Weights of a small transformer language model.
Size: width 256, vocabulary 1063, 14.4M parameters.
Architecture: RMSNorm before each block, rotary positions, biases, embeddings untied during training, exclusive self-attention, attention sinks, hashed n-gram embeddings, an embedding shortcut, skips across layers, capped logits.
Training: a variant of Muon for these matrices, 151M tokens, 9241 steps.
Each number is 128 + 32 x the weight over its row's rms, rounded and kept within 0 to 255. Layers, rows and columns count from 0. Numbers have three digits each. The size before them is the row's rms in percent of the matrix's.

# layer 3 MLP down (transposed), 1024x256, rms 0.0907, rows 584-638, columns 128-255
081:126146140077183119140158165152144091090136132098132045076107144084117156118115189110103168138138107107099162087108145066115107183134081101164151060156091135154116100155123091128085142138106129102129150140144171133198151095116146130144119123168153175071189124160160141145125123186136148158126153118138080127160136125088157056142176117111135124102150152157147064117073065192112105132131
094:131106109109152118109150135113133084080056097177083086154137162161157171124128143104135142183178121124179115126139114096052127125102149116126123138084128105106085104100136109154134079134180163081107115160117094132147101183131063138127107147069132124192135164160095104099158081116110153126101224089133114164105115156053102089144109165095121115139114098089137167170186101108045146114127
097:077140142170135094069093089067143134162103121138116079163145102109181184078125153109158159144114125112157109145114121161112133161118070102159089108123131154155182138122143129152111143114155143158093156126171098175095104072118137074194106139103151125101163094110141057133087121086148153125126214167181142138122121140139096118080144154115160071119159155139136122186118096170095128142121
122:120137155128170101150056140125154255143132019093097088132152142166169060112114118114111146182121137139149165126108147105085107154099119143157113153163125127147138185142157150115127126151063100094100124144131110092123119128139134110108158148114129131188158162161090155108102129172103139118127115146128154143060153146103103141095139154124091108164166155135050152160147108214120132110129
108:175142135130167113121148121026145152132104147116122185149032098127162121150114089139166158140132157160116121114148127154115119123104111200133116069139097143111075137116115127156079137109103093103174142176142154127115179084153123206105098145134086072057095105063148127148137127146129088098128155061137177158136112144148165154126076060117136162115147065143101099116177080087163153135122
121:138160103073082102139144150146130118159194106149141122117139129118131134123115150104080113108132199150130108121153140086131146149150159110161192100144128103164183167160122122142098125108089183145091134111181099083092132153098161083127151114193108121112154091159073191127126133086097115125160085123117100091155095119105133139094082163178115056136178171046126105166160157095142139178088
072:115097134138176131138122111116154106107117072160175051201119166211202139069144115163086172152129097107118094131113154151139161138142114104173135165045103148128070118081077092154111164122161171144186163060168152139140103067154126113101130138139043156126183154108136139130120132148127104115079115146119124161112096161104102101175080122145079127084102134155087035146126117152135090109097
105:101188158099126133128135193132111112161121142139157139144148036137131118146114110105109138142138120136179115098100167162104136115115180143112109097155095126123145175160135145145147110126149093131077133107141186139066133092103142131171106103110135073093116102104116172103134206142065116134073164110160045181163055145130195158141122080152072157120175131205115090119092142176062104116120
096:091103130133128089101138088104143133144139059206137144178180105191146159137157122208154102139114056140108128144123127099097152102148211145117160168113172154144111072105118151165172085149101158151157117114157151109109175162090143142106136093129161174176133126116084149104090130117144115133153132099044047111147156074117179111120129148174103086112128115051128142070101094115104106108122
099:154112088138102113130122174149095108170140137126108113088128144163071071128119162188153098090099129152118137101145138154094107191181138137090146134210144160131122127125128175099055065120125158115188160119077197097142104146119145097166140102084120028126112142132093156110170124113090146090115145113100118143086097192135150120128103128103112128158107177126117143057162177159123088122089
119:181104140130110167157180062131087127067096140168082093115175113131110075154089132160168095106117114083150125170113139173130132145169109078139129080094164132172145175147185172171111127169112087099161128116102134128085163041124134124169145095154116154149061141069153134122130143133148103155102127159100136169169149153154118123075151131050103095146087086154140109135129181116065136129135
071:106092089100174155141095163135094095178174064114160098088096131137175105113081109182109147090118122068186111124138139113104124133164138156156146154103135147094113064154149120159175189106160106103159174162168096080177154117145180141198133150149147102126133114133197121182152178106113139166053134112093129085195150123161127112136134163124120159126098152159178096177174158123065112144139
088:098163100147156160119145141135112141103073068100110178121130168129094132123121144135128196123164138081150079102152061121130093082168098068050122148056151129115156108119124141166170074097104142068094112129113145061081180137139076099123149117153075073151103124104126136105071111114119160087091091121083192137143170100107140142109164154122150122106118124113092167161127153114186181124131
092:143146150123156141148099120106098146107147089158149119131181074101107092145120189136135159106164105160158132149137181147099142200156038134146076122128114123127096122111106083125141109132059100088097102090150164145132157114135081180141139139178166200143100047178098082069130109123142179099091128131140123117118106102089116127088131098126033101111153139097135128182146133137139083129146
077:157176111121126163106105123046115158124097064101132159142140141109149173152134117127134167146107093118119121118156096178122124167161067158144176146199099169172053092114154158160123124141132148088171124125109102148110190090096088135170158181134125110120140096111082138132114171200122131115131069151148157105103092101170162087116154165144112121151125132116062209189102106166168140145123
091:145122112131133178168179127091134097119107159156142108119088169156143086128090122079149082133118104119072123115157158102163129122120085125094123170129077088081159081124105141154087094168149153148112086123152149156102164066069162111150139111168112116140156096071148165110061149142068156080132151161113133122073131104170175160147129134075117116081124123150141165144133137163163176145121
092:092145102145172154121132147156056105100169106171159155115119087176106156114102168124172080181132182106157127145201132159091123146156153114101166100126153168150132117119051128137144128145066195092080121172125131147133139107089114125104138094098128087071116146135140066084123092157124059139114090117147176103154147145122129068137116068130153132156081120082146177164175118114143067093123
083:089127092136111124181163169146076135077113124121157134127147137219115102090138084140095177088081150072177186098119085089163138163150149102137128103183065115099099128134176151151069165147180135085123087143146112088194059104112119192130112122105134127144151166159124131153133176095093126155125172110121080129125159147114103144069096102136150116129152176142126087097097103136153105115112
105:087112109132079120078171126135082164131093077086101138095170100141126152120169124148170076110191120160142126146136174150101117105123094145168163092162146168157206145151111109121082125148145090113107155180121149106074114076111100130139181066106144161168107136138115122154133090153132160162107098181156145075106116152173098058142156108122129103097119147126054049123108123207143121125145
094:166123134151139174135131112154156070163082087193135096090099167122111147060173130154117140133094143110186085097115147135114149161105178179119126067118178111100089149125117176098098133115129152120075123171167115107150124150125123136117134157125091132184158118128204142157157130179166127059148129081174109130142117151140122132112153161190149139123192101067097093150138059066191127127100
095:154090140121137077117138079113078158111124146127111126077087133156123132130148078090204129107142125116125102136140103133179059143119163123145106090171115111177165130160123136030093122097109142088145126165124146175109132109107137125200178123133124155123125182141104161146100115102059117179140079113114112114095144119153172120119091169154155131076193107104125130071086118087125102118140
106:136125103097119070107100143143125114118134133114145144172166106206118103134187024150075127091110124147127049160215139056143149148121148076128122096111101153120157119148125184115143126138163103108120158146090153106083118092090111166120098151142124145159140103126084146072096149109077150181137143145144094116138112151123106149098145104152137121185077161073124160138058139138135132115131
111:120090130098127182141169167178124172141097054076154087093156194172173139140135126137166131080110149126134161176152126141119117141125054142134075135188201167149113124148141111121128105195101141106159140087072114138096138123109110142101128146066144145148078093195095097170087052198115170129113127118151128063103151149104111123097173146100141101091118165089072146155142116192150077087099
086:128123121089139101085094139155103151085159099139131071160102124122081124157058164127167127097117132188129151129142180099181184179140090128138206128101092101121144078123127158096069160120141180057113139180085128105153115141113127126172140099141140156093136125081126156180146145065114146165119153167186097128096118110120115125074124177151233146125186153177114092146109137133124143201122
120:138098133161150123040155143140168115143074122118096127128133108155070153130179177188203135143129168101070156093130091162122148185125176171141087217169072171138162113162087094097104139171153197140144133122136164175175135105160040183134152106153152073131177156166077155084120119164122157125143122127129070187141135069140095093131145158114121157122151064179096177158115053124176142112148
093:138135128175123143128090212067132118123148075136127103097106095161148209135115093148156176139099164130131155179152087101129111130068106136140149150149109149097093095105157141102090091133132116146151120135163188083087188094150114147134110191110178121089135165099153097127162150083112105127098135165109117116107154098153150156109079074141116127088124081127079147071170184104118186110106
097:119123146163137086179235211158141129160091125115128081148081156118094196125159131129178098144177166159105093089186088187059133126134086131132107135112121114167161135143181158128097156176152183120125137151139146174135151100146147122141170127105123092174098112163131125119122124127166117140093130091155112160146133160126090157137102173135117181144092132122138115148114100096138175172150
095:190100101117128131081099137086105150148149152087064157133119090201079135085098175074182175128129105092143091069114122171117172133132129113115095140128106080148059110063153082157152161134113113108145172200108133145096165088213120183175112153141121060113156068119112139130103102117123100099155107162131093085141156141132081159156081100122118140135119095066161096109089144112139145202142
079:126143102092164130123123112097169201096146066103075078174144074137125087126126111158084105132144156139152136131093172091135164182151077142147141179115134129189118146135166124125089135174119160100130159086147141132132136171145145128135122102133207130126192080138129126099063129149114137103150139143069171153059139159079144103112136057094062135127112157120083085127126122148154128125147
140:103132138106152124144112095131132159097112097093121160149152172170177059153106125153117119116094171132185084132101107119102101127108169090138143123155157111137234158100118140145096084136128126134142109155128148178080114136113078156101117152086099164168079156128126126131079076078143053177130189138125076180145133168155122115172131135145161149173066098140162112181183141093113126103145
117:092134049137101143124124088100134138060165124106147152105173105072050171192134107136161095110133188173127145150133122093157165127120172130098126147058124124133153103141138125097116125128149190187201096171096155141122142113109168166138119115086107107165133147195169085166189173172139108190136149145101126101136145096121083164140166182079109168123101120104086084165155128153105165131060
117:127171088138103097099161167122130124196197139093139144112151108130132013088185111142169144198166152127115102108142144082122138130133132105107144139144132168090148116206068141136144096117094142101168132165128068139091081116158166132126119147096095163126151103129127138143095132106128134144135125142154064096131150142141089166073122103153106179138176147104117121153187168099138101157127
092:124125136178148177135110128103159137134145147094105130062179148150124126094140126174144105191139109134117075087129162089166136138163130088164083152064142117122087151113148110109088068129078121056116171127157086167087117103093166128185053125058106179188163117090121158114100137103157068104164122168231166104137145144083137125073075131122135096123158140147174132183189132141118118098106
127:166148108117184094153164109030093082132103054160166133144134119133180097139128162128166074131206112132154134102167137132138108159177142122028122177161081110101078093093150138136166119046168119096187149097131167162110169132172140087093145121095156176139119113103099117076123130069100142153133137103130114112067064132113160144172184117153101125122109090139059114160110159156130131088128
075:087139150108122102063139110070159161142161126098020179084129098171101144136156130137142055176134126096141150177099107110137115122097090122060167129133124117096176120111102108164092142126081079146127130125140142151078110124129149123100097091150196152152097111084139139187090088103147133160138151129083153088133118205125170062128188182201142089158120149138122174166142192081125137116080
084:082114114172170216071162117119150118140158135186122118136149103144128132184171128139142085204158138150073104128094133103095099133120168133148085186124163109129136180179109149131146095124096158139116059126203123084146120163099100130105141104137107153131202169116112116094159125078121124159143131139137193154094082085145113102129162150088128184140158155165129079141151146127114123179199
097:122154119159063069186098075118121172101147104159135133115161128050138135093139108134097149136159126110108111120084137122147173111171134187147172088115090114144177124164043114123154107147159116131171094160074088103042097106088103124176119093135130210171141125107082130195126186134210153116181116138144163084105138154126133149157158146158125078079146071179159150136148143127094113120129
096:145138134124134090177213164176133201081102141106114109167154130141145171104150137200135089094130116144099128128135103114126116139154061102145106165136087155122128089197106110080123055169056116135116126143126113191142127057119115049106071152105157138131185074140086160098150130064094120122147147138188116121084120106120122132089147082164104075148158134143114092159132100020151137123106
087:132141096131190144137136153120107146104078136133103123092041105135151137067141131180160066097140081112163152090117162071109158201117091114074114111113164197142164116075115097172105137156105121124125149117115131135135136123177101152129134148140130112124118134173162134103230080193123078102149119132169175104138140113135127188163115135118114110173101148137208174110136124112141159105153
096:123140153102090156097079157036152148127154098148138179039118100057092161187142105159178106133116156062162154146187091135174134144158100126109116073164119118118093113095151092089117118070133196152180092127097138125125206115131130097121140175154196109107149147110123110134177112125103136124125090132155136079120109145139077150159087149127183161130068133169091094118090108130133195132080
136:116089113145080120149108162136131128139111097093185176138157195035101164160102132159118074095215137104090130093116099136224083119151093146119175096132085098091136134169061079165127095161204192163149083141131168145151138109165112158111139154144103128163159177173138178147161090126137149132150084159138100113078126175147108134153142182157137183101118096116163161158158154199093159105152
095:105185107110180171176088156169109158156146097167128117087080097127128118120094142115124105171108152134130142100127151118147150101197082167104134125129086153122112135135138162210120075112110066096152156133104145135114188104136106136133137138092101112048158100111097117125230163146135132159137143078175160156071088235197162187103111092115146059147143109085084128068187117112166128130199
107:116148145092111137155098123079095088129158101092104143119132096145105109121156135132123136124103136141123090117123114152152056118092164144151110143083084145150147138103154101136203126119101080154140203124165109160160160021124140128162066088145062181167139156132169118101119110157091086110150110149136148132116044133122112066179123130115115150164140088152087128166194106121112093086052
114:147085113154130114142118163142120158140075079157089124098131110138117122052153163151131060094138098131078163111101104129125161156103063080151193111140120114103153149139133116152133184085144073177133081108114110090134179137113159144158095150177111172092135154065138171111167104134134139103140148110113126080146062106142116161163189152129250110087114132140135127159102118181138113111109
067:217151100200131125128140096122105184125136091137139105084172135128114171131139192109111066111121089119088142094075132106130159147117093118154110147117175136120116161101162129132096099108108103063133124177136128091092180095123093126163145155138069067147193130132120078107153127102172096142142143179134131150127086179137188101109143093131212138121095087112151168095153145126177128104140
107:116138189125104042134116123151126157109143115144151062108114131121167110078136130093093174107141122176118137086113157161145163180121096148131146186140132081138125137126081116080091141128185126128111161130066135131119155143148119163128117105112158126114098132106130154056168022123076114084114121181158124135137138082132135167218155173241163171082126137175109158175133075126130069136122
061:130083147129172125127142125113168161096159126141144109143166071178090114121130163192122122100072107094147124189128118161141117088188146168124097069117109148080122105098114148132115162147155150092145152127088094162102053172094095168122144108099164145131136120119160137137123140148123134085112158078151116146097104101103153087100091104145185149127166147099159137157112155112167140120145
095:125116134141150130137150146127145239102094144112143175119134168137089103097164142124176103112084169094143072131087152157119111064121176109065150114121171124094112156145125120070115096148166154164174190196117119093103169090128154106076135137153111097129100090147115136128132074126131137122075134081142185092113109198145078140137107032137129085113140111194155126081096113142080177096145
119:150130048228097162115109094142178167099143135146131069157118130182145167089085133184106102189173158143107035143147179124131164160158112155107101152076100118170183114148127130116141173075126127076174146158105113110130121139144138145101096180172145182108052111138129127122110158056125127095141106141194186140130092091147109114104177091150170112123129108105030159108093093140120129117082
069:113169166148134161080152107152137179178154150160084132157105174118117143098089163113166169073113164062066121120167110121118108148152098109152074126099144131142132107109107125106105101068116082159173121114066200111108187139172098112079125096158156097133076167140137120142173115083118091144095157115173088152127076141153093169103182109197142196128120177150118131077093168168094172073142
112:111131116136127094187119091132126104067057073156163124232121046172107107136128168179134073147075104132162131157128101203160161128138099126145147125157095083205106089114101150077195155158117151122063149098135155092088124139111156100166117123153139104110121153151123111115137142113146095090149150212081144128102086158103118147136130131087185117103135106165143122134120157127137081121130
085:197143106152126125168169153115167108141093114122219118157173152082127107174079103135101133175117157115149122126190065152111080145121118170135121122154158119036095076128145100164108101148108147165156166154133130147157157133130133126144137103159132152123090148237195153157144115128099187102115152074152151109182134114133255124189123160165151184129175132145096137118151166091104128159112
110:108121088149141145088089212148181158096168124120129164142144132148111105175135148208151131128117110143193144126145114131111110115122156136108165100162128111099050117132090157115168134083122166159120116162074099098176170150106132222136127148177135095143164121098086142087161138121116113144150144135150110081099144142137164190111145151140147109118110121124164078071077091118152128086136
112:070120163107154099180114137173051093147047112141143096112127090122114151138172086162112200145093158175166169157175191071157174125061096145134108132099128166165100083157067089114118082095147095097141090109130151140103157134074094140213107139133142162135117115122112154134092114153146133183158103093189172136126123116189126162141119122113142129168137121112155149124191107083123086122078
083:106153170155179093124146138144097118109131219146137130095126193092069128167154108088185111132105159129182105108141091083114144085130118094069133091160095163127191172122139119169101144147100144091094133178157154114124120105106104095145181163133065141191177124095199112151099114101166160124116110092127123105163118125101143155122133124203100135143080073193174125125075133105111091097166
# layer 3 MLP up, 1024x256, rms 0.195, rows 585-638, columns 128-255
097:132126167122138137152096179016128089158162151111107117127156119122156106187118069074138109099157042087215092179156203102151127139109123149138139123097093132123113157105140105158122098140111166068129158132067115083148038134142108105145152150120132144137133126164093082093166145158143141125128086133178129086122129106166194113192101128133142164111141117127172130166111179131120111080118
100:141090122130119160157093120128157108115136088141137098193140166113160128134165177124138170072089073218176140133106135222131093148097107161117154097146152156109135167074135154154108189125070111086129150186132121147088087120157181133139160145141091173093111198101087088149169110146140089144095167108089134095155113121100132113141176169120063094159174056059158126125140167119101161116186
086:091127111137097112157089163171144160155169081033110130119092140140122070107108095140175081126119114124125174130108128127124126121151156082143084127133121102113150179092139176098107108179164100068104112106120085075127090078133119091123122131091076089098128107139125109176126126142126171121154124089077139052100136100162115132116161098143156131137082096156075157152173106181106126064154
104:118201126072129095169179159116167130111128092117119142168114137153165134083120114144060138168172114083102097075181187152114070075144100183178141068114126123129076142122126073115140105122108128143174064143116141134182098150158146135092089146122125131106165116115095170169113128122106153156138140113153142107171168182106109140131095097117130107048117145131166131111137119064187205095169
108:154153126090066106100126095123164101107208171133126117118122155088135169121089146105142132117037078149104137142157181122139188129137088147197132145152151091132122084150165131081105123106159139132069101094088155095157150085049140100140168114159157174101122113192081115066143048129112171127154131141081105142112111173044105092130123107123144095180106161119117117199136130121133196151133
101:122073146095133163181088148131137092149080131104152096189122180125125171198099059117096149127155148156083161129069159139144219148107077137198123163127168132176138211054128119107198161149151129120185119076149100182137135127112172132103100169177044140106199060172064137107137102179160140168119145163098070083131094138149117115133106134157189096187112093176122133096131139150074134116157
093:166160171150174126158115106128109108177137157158099178142121162165188113141110155165115119129141105105061155124119184143106110101116129163133138083106109101101181182148170128144150103115168140099103137139103093078118088108129130139175114137137124162077071112102114085116124105163117159118079113152151113086121101151118174093098170043095127136176104145117139191118148148180123137155205
099:133131106117077118123106098082128087127163151133129129144124120096136145098135141176184123157105054201139133137137174086116141107166127088086185175070145150066123064137119157120129089092081226133119074119139146194162101169144138080123136118109129123076123138161157111058128104123079135088123095127068130206119168186105157112100171104142153121095101125103138122198123117184133079123180
103:137096204186147119150151102082118148143155105137150162111169106153145087165169209144119149080053103124111115084091136138108124139153132186140101158118190104099147096110134127122126110106067097096092158145138107132173177122166113149144144087129184110118066164115140094118171092139109162112127152142072129138132110060149153130087123116165155153167088098133132103101124094124170103101175
102:219153131146073147147164082088166148134124136136083106154119098122132079134105169158138082152164101089151104130106138155056150133136119115120114138105172091137119174108189080163120154189073143119108048137067138132079096151119159114138164121124189126126173114105094107136153097110170138139137098148148132144165078108157141074115102120139162159097147083176182136130077159112157140144155
098:132180101099138131149133133150135111160120096100087105142079129147095162059122140104123112113133090115146143118133123183131062154151097144104075121078159138095132169099187123156129120082140137148112164085131124080144116072170138134110153135198137140087118144061147108116121159100141109150061102130172130154138089145116140078192205115138144136102093187139108140097235183090127145140117
096:097144101156136123117093131101148126113101084134113203123137157118156046190164156171167149141179101112190087085151086139163123098170098151073090141075154162122184156150115064098107150098111077098141110181108126083152063126149125053155110115123145118107144133121181051099126140162113145140104125128109117172139160141111139181130157127189112142177143088094122130140111107095174108107153
110:123138125156217118146132140139145125074077091109162147093179106156104116160107188094137159094102088142191134093154093180171159102161135120111085149157077149168082096071146088137167225099126129106123132084104128120171112097152108157090144128121155120141150087151165116070138101123116103100125121175166114109161085177071081152126059141177115090109133137148147146097096149092126120158127
092:161136099130115124134084121117099096131136131098110125153112127157149146144116080148151114121121143115183122210080181125129127079172097172135096128157112121123124155135175166127151097193093102088138094099120109092116134082123104093127128142158144116136139093117111072090105162104112138115106103172082186109186103120112105040100171141105127118187147098120104144123101077173119153067112
093:155194110144090140114101147168167081181119135123144192149072121105130131206171103142127107127144170117046150063162117120128158122135098148082095160110192091124138150126074152161171101124182069167083195138134095167160144117091109134142157151166128067080124134094093157137134173123101107081140116135091136103084063163139131083111073121164149106156105141096154158186073106099141144144091
101:171151140114173091166112193126067132146083138076061165120180159141176162077189138149094115198117119182131110122138151170128136113073137098108167045128134145126137089153090057154146179137193137134136096068143096130120125142106166089159111057167149102156112165155136150129124095160098133117154124157171120098166091182113148111103123166089127154102094170131157195137131075076128155122071
103:146078099129174106163129118114113104127098177127087147133119085049167079117170155170133144113148171108122142142113090093138188171150102105122143156122103176127162051067179163124113163089183139133148073132161153105170045141131196148133162123067121113148135161139060155131117137106110147105139054110122138153110123160129087127120128074091180068107167124170108136170130120089123144116124
086:148098096089151092118116185105107129197113153143128125102114121164111178146171026122134077120202112112083120110132142133181161106133049105107150164186144104170094110153176098132186173114155080053096121161161107112134153103146094077132135116077152096124138119150092106074144172177119155191128109138169088095117154100183113079123114137131180145051105134169127101115143166143182067139102
094:127140155101135109126094091112159132118104170177138118160128159111102193162141132146130148170118127165171155089199098137147141201125140179088150128156084130123100186073167121092099130090115116119133118088154090140159129117138107160125138112159119173119127151124146133066159110162110187091170167118102175154120164169140157051095101115102136146114117148106126172117151148109166150122184
101:163107104096157077098110100160176143117158146133144091114115095122100156136176211134144111082141133060121086169153144148135098118141143123143174101163129100081163137139158197131142103083145140094153089161101153104124109157176125154163187133116099097150131144161139127148112131146163134153107062097156147078116203163119161146117175086133128159051095166084178120124144096112101099126151
100:131185134158116114150098174183159099165151184173062153126123122125131092167133120116146126122089099150129095144163153142140213178210168162155138140150123100146148101144115101111143149197123123025099125167127126072115087111126124144117155111094078165084133158122152142045115181122208098141179095142191068128143095120145117126112168125155167069153147176131127128090073132154148095133128
096:144134138183132201127117162141111129162177117175134064082084124119142132142118076049072094109103141134119126133086164188099110122130095048130055132148147170135129135198180136036119121140140127145160152156069093186124151133177077120132116121061112126062095156125107178077144095120124178198168134100155157113125155131166131106125108095137152113071129118123172113128100102144141165139118
108:069142144079152147122177121129141186184101092145171136121082127124101110163155111061127130117091107118120130127126150108148162152183203155156191113131150113141108057139134144102012124150181102086104131127098136085172115072093119214132188141100103161165178106134142078126149133097120144168140165125111133132164092073090110134136144117154154133100105149138157148109127100117097102216124
112:097127171147132107081106133089172166125151147163161127120184152149109123149168124167173141121113148117119191098123098105132129161123179151123091133103159114165115149140115074074054166198182121120135170138093110139169173114155171214151154144157159127128074207128106129097201126138050095097119138174141084107167119143151126148087183130137116131091151123088135120136122125096118123110142
101:160106119152153193123087131096103114147143085092162080145170118110154117101077120105208106151099127151128120209086147128134134080123118100133146171150082129135107157117159119167150225094140104121144070155059125120118138092048134136110160177150173164100116126146105188138138153163128094140178121138160096136141165165158080158088137088135126120133140143181057167155075146133128135119124
106:151142159133100132205082175149133147142154173146140127164090142170105112091149123134229101142115157120088126064169151136141160111108086093084168137134174123096163178098168075145155176140144166102126167142158122136175104137110122107146096081118110115147157174129132129161123116103205120080089122127100187075166116127120141073061102152108136117134114147152128149140087108098102108124136
111:150195132119137159114093167093129155125159125113087089161099102116086151125161143098145096116111107097043046161118143167097126119164144113124104162091091089130102135140175066199158129121132118161194107153165127098160146088177171100145065105093126151128228094145186126117086132123117068122137110174098057106124163150166114110140073086098110138086125159143137158130166115154136084120143
098:090160085165172101065124178101130171100141097103122130105104120104091104104133132137115074189134141107107133146071163043104131181162038178156152142107169104100113177154101158105137180202135161137122129108172147118160092160089125168179120065104112182098152149102113120065183143102139124175154132065148139162104071114120175137143120120093078146156077182115100103125134089146097079146150
086:132149137120172101135076130055106153113107124116117130133151129133084173169117040085116107058133125147162075093069137161126092107080113145090176131110106044111176098086146126172134085088127151132122049142095135161108154111127132185131151170139102134118091171129110133139137129114077102073142156136115095167173118184139096153172107208138165128146140139090107133097114130134118165108161
096:094149152121154139126140124104145158089143121124188159178152118102106161103102121151077108132165078187077167069185172091139092178154160141156112139090128131153164142067158178144152133099126130181103090143113155125163126082077154199160170104063113145119072182132078112134145092156115158183115091105122102106086061112140120175085093115141104136113099192114150156191123141069148142123114
101:135067173106142133120123107143152116140137131133112128135156177150134091167137122075108135143071110157155144053088085090147107071141134133160140185135145124068178158110040196133160136086117191148139138082108182061131156131119176090178130198079132166091109098186119131096063114146198146188118100138129148110056125109089115126138102103080115125084116131103205102123142074104173165156134
098:184095102105161178082172174135106142111116121133105132127160092088128149085156138088193149116143114121098129116112174116105138059116139157144150164088154112140075130064103186064082122132112114089177107092167112107136114086118137152143107118105115135135164151123149071093106119100123109177146130117160154173150139094134137038074114165144153132096074205143179106187108100168141125168090
092:094120126126146096073123138118114105108167141147116112188103094075145101131121128180174144123100147129130093124148116129132142157142113153111118179099112153128121123130224131156140105108109186093114135120110128100189165100133164097111159143184089154124152084107126148160156158164083092121212104146111120152186130196092129118081159099136148211109090155110087142165061178155114131148172
097:118131134067130113180126071104046119131139104059100150139061172072170172170151148133125152113160091099129123166140110116105091087138165105116125129076105098100166093112120127137128090109128139104125142147130099081110167080149154092104079104160188124116176158113064086155094165078120112168159170117071106148166122180072180128105118145125166135103107141114092138103123128112155108094177
102:174130115141127185071182000124136147160134110167143138103123093157108133127152119174106096100121123125142147159124128138150176153115134108135075154058111120179139150137136131155107141097136191122114049156144123125116195152103198127131163122121077115106115169174100094102128132181152157121116153125085200163092092129102131105185106129137114180183192097146130096117103151141102118118154
093:128074126150110086125131131105136177081180132105116125096151152115110133135109146166107105126059103196124161141143142124198141172078109127089100108096083053150105128156082079166175096159176166138169121123032105103094121076107103151140167119097071151145130139120137100180140107159108142127121108086131132109136067112097114068139160155162148119128115122097152153171136157147080134131090
098:163069143157142155102127138114126164086160105134139136093175145143176152138118123118098102075086154165188147117149110080130134110133120112073067146133050099078085111139095114100114130123107155160105086154127149177118136092175151100149128156170129144123151119119136056106142152184079181163111140070154094158112116098127124127116138139132115105137104161108115186178184094096155163142053
106:103089105106106106158153134137070080169087176150102149095154065147136156100058206177056105086086117105150137103101122133130173136154132093096187111052125103140069184134116140088139140099132112139172111114140105115131132123123102114129075156128120106175115090159124101124178107139136109126091091174130147122129094103079147156129103100134172159132116088179162143173109125106110153162146
105:113172127132143079118056123114176081077104128133158141122146108116122156157091117136169155115097173141171158120150151044081121102104110101171101145105133145118073129084136088153102132088188167142080077190079117128060071086080154107082126137149154134098091067197111096097134129175147110127122136101117176099124122190129111156142165153148143176137139115153099157132108106132147126131080
110:097087133129116095135083190149147141209124132142089160190116144067126163144124165104095060103116029122111146141140100113166055200155086148114099126095098053163144143117074118100131149160195178135090174155106218110170114060136141142139115195123112107167104160149132108143130118156127149141123095111134116135071147117134111151157177143167126161120121119147108137135161163142132107128156
101:098184156168164123178093106097135163106170156148111097081134112082132146191145125119160120142083147093081151115122086180126172131139118154120115172079091181146133187128158120177139064141180092181076117139101111132122155108138151075190154068061133121122130117101146105134145168101142139163154176056122162158062138117078089128067114141180170139129097140074168139093131157120185111155153
112:150156132104181155112123101087120079119135099061074154141162078101149161138146045096136106099176185107159115117076140107163088106107137127138176127124160126150119169127122083163143085105125120114103100092157146139172119065135126184165094145143082175139081168172140107110151188169162121132126115109092149095182131119119117066078109143166157123148133176166176124134181081116114116130144
108:188151124129125080140093174160061110169136150142094117106146052152132124092138129121142156088110120098103151131083118106156160163127133112164167176143167113097057185133114070059156148060128061083117101143135107107157145189132101136163089124126063170080135145114133104144155057132181123129136167154120071142114103100151107110131079139160144109065148065096156166190115138140113113090151
104:135142097101112130104170119134111113154156184143112105099160177175104145085168102144091126169122126113126174098126103151153131208144199131135178158138117155192114130119133123155117113089138134124116161115182119116138125143106134118094128201182151129095127163122140142094171124153155117155149137135148076111182126115154130115069143091152089073162058123087117110164181190167154072065140
107:150083142113107124135115207130161187093084149107102094118118100074140118100127094095060073135080137104098172137147096140127152124145118140100113171115109098098137073126188125134123115144138126130123161087124117108167167193159135162176093176144106066115126065096088137050113040115144100099106110107099146124111133086076133097180112167195163118101035120120182142075201179112152143146125
097:154112201142132173133115127176120167084141147149104113113087116041142132138138046149108134156095114115140120150094118138088135125118109185130093165114092127119148083167114086078117158089125094124137102149103045130171123169101171162136156093145141146112125159150175097164120122142135121139124171100112164128130166103135094102065155103070154145159180098139181142156120128093121154187116
104:151050101123164125090136156173136180127120132097087146107147142143130086133094163108124136134157137153095149124134182167153141137160165090091153116186175105153133127095130103133179072093127165120140056100077097063107107179169160096121121163160102108110064117113116120199068121115107135163144067125115171127148162141151109134161155115161129120114149140149124092099132162162073054094104
102:152153168143157138122160079157161163114121196130152096130122117171141208160089138196166144170105143159132054088094133123157114145135089110103101114126096149148122106120198165130148142079117103063165151174145109120176153122103169122128084132114188170095127128117186140158154179104121111086199121137112142110100098095117100109149177080146153146077122140105093146123136088082111115094142
106:138140183105087164148150143141146100124174209113111135123120098108099137138065135090120151156074140215099043087126143152104099119151144180085097171147145111123098111083113076172104138078192134140133169130144122069065169151130115076106126134118124058155131175125103089136190137157132116162154075095100147136152120160120149113050152124187077132117108141123110092115113129155091183120151
106:160194126107116120135136087155090072131136090111135133154115103120149177149135120139094120127106116119127136113079094131115138099144154187132160128159107100154112114137095131131161157074045116182123147145114108083125102126118137116129090088159128184093160158126123168174132115209148103117167143114130159128118123156091087149128120125132106130091163125079121145184123144123084108076145
091:193166171116157060119126125094216118123153186112179154155143123082098149153111133155105138129105174153105104148112133127178076222140116159087117139159131164131102148090213178127106073085103161137132088123114102125181124110137106167106127132098084165114095124195126094167108096178151126132148172100122107164105129155100171139191219156108146137164150162132137139127094145168133166158112
102:094079133105134131108112149127096148114155141121098165177096153144116143159090144179145109152101022119145108085131108134095108094100118142113123159127160190177123089091081136169102144105133150191147141195092157097195119113125159139151153212137125153129133112140128100181111185156132144138131127122161134087106092113117123113119175109131170090111093120147150109072087109232116086121120
089:185182116099142197158077133132120085166092116167104119099135077112088149156170111132128125073112179153133129060113146063127190060180114149190162118103181095098103097104111127109168126113186072091109131116115143098153116124119126107118174054106094119094123125151137156113129166204099145143136167067128117139164081104140131144190164065147146134068098136179155075119100150151157119097157
102:143156172116131085088086093205064125157147162139158172161180137184183143140105132097159093135102133123174083123126126087073093115107160085105098095087120101088109148155116092106116170130169095105078065145080127102117159199125143147143131127115143161122193083163152155133204157143139139190148130055123108140075186181144105149145127120095147129181079160170117196076122116148117088106189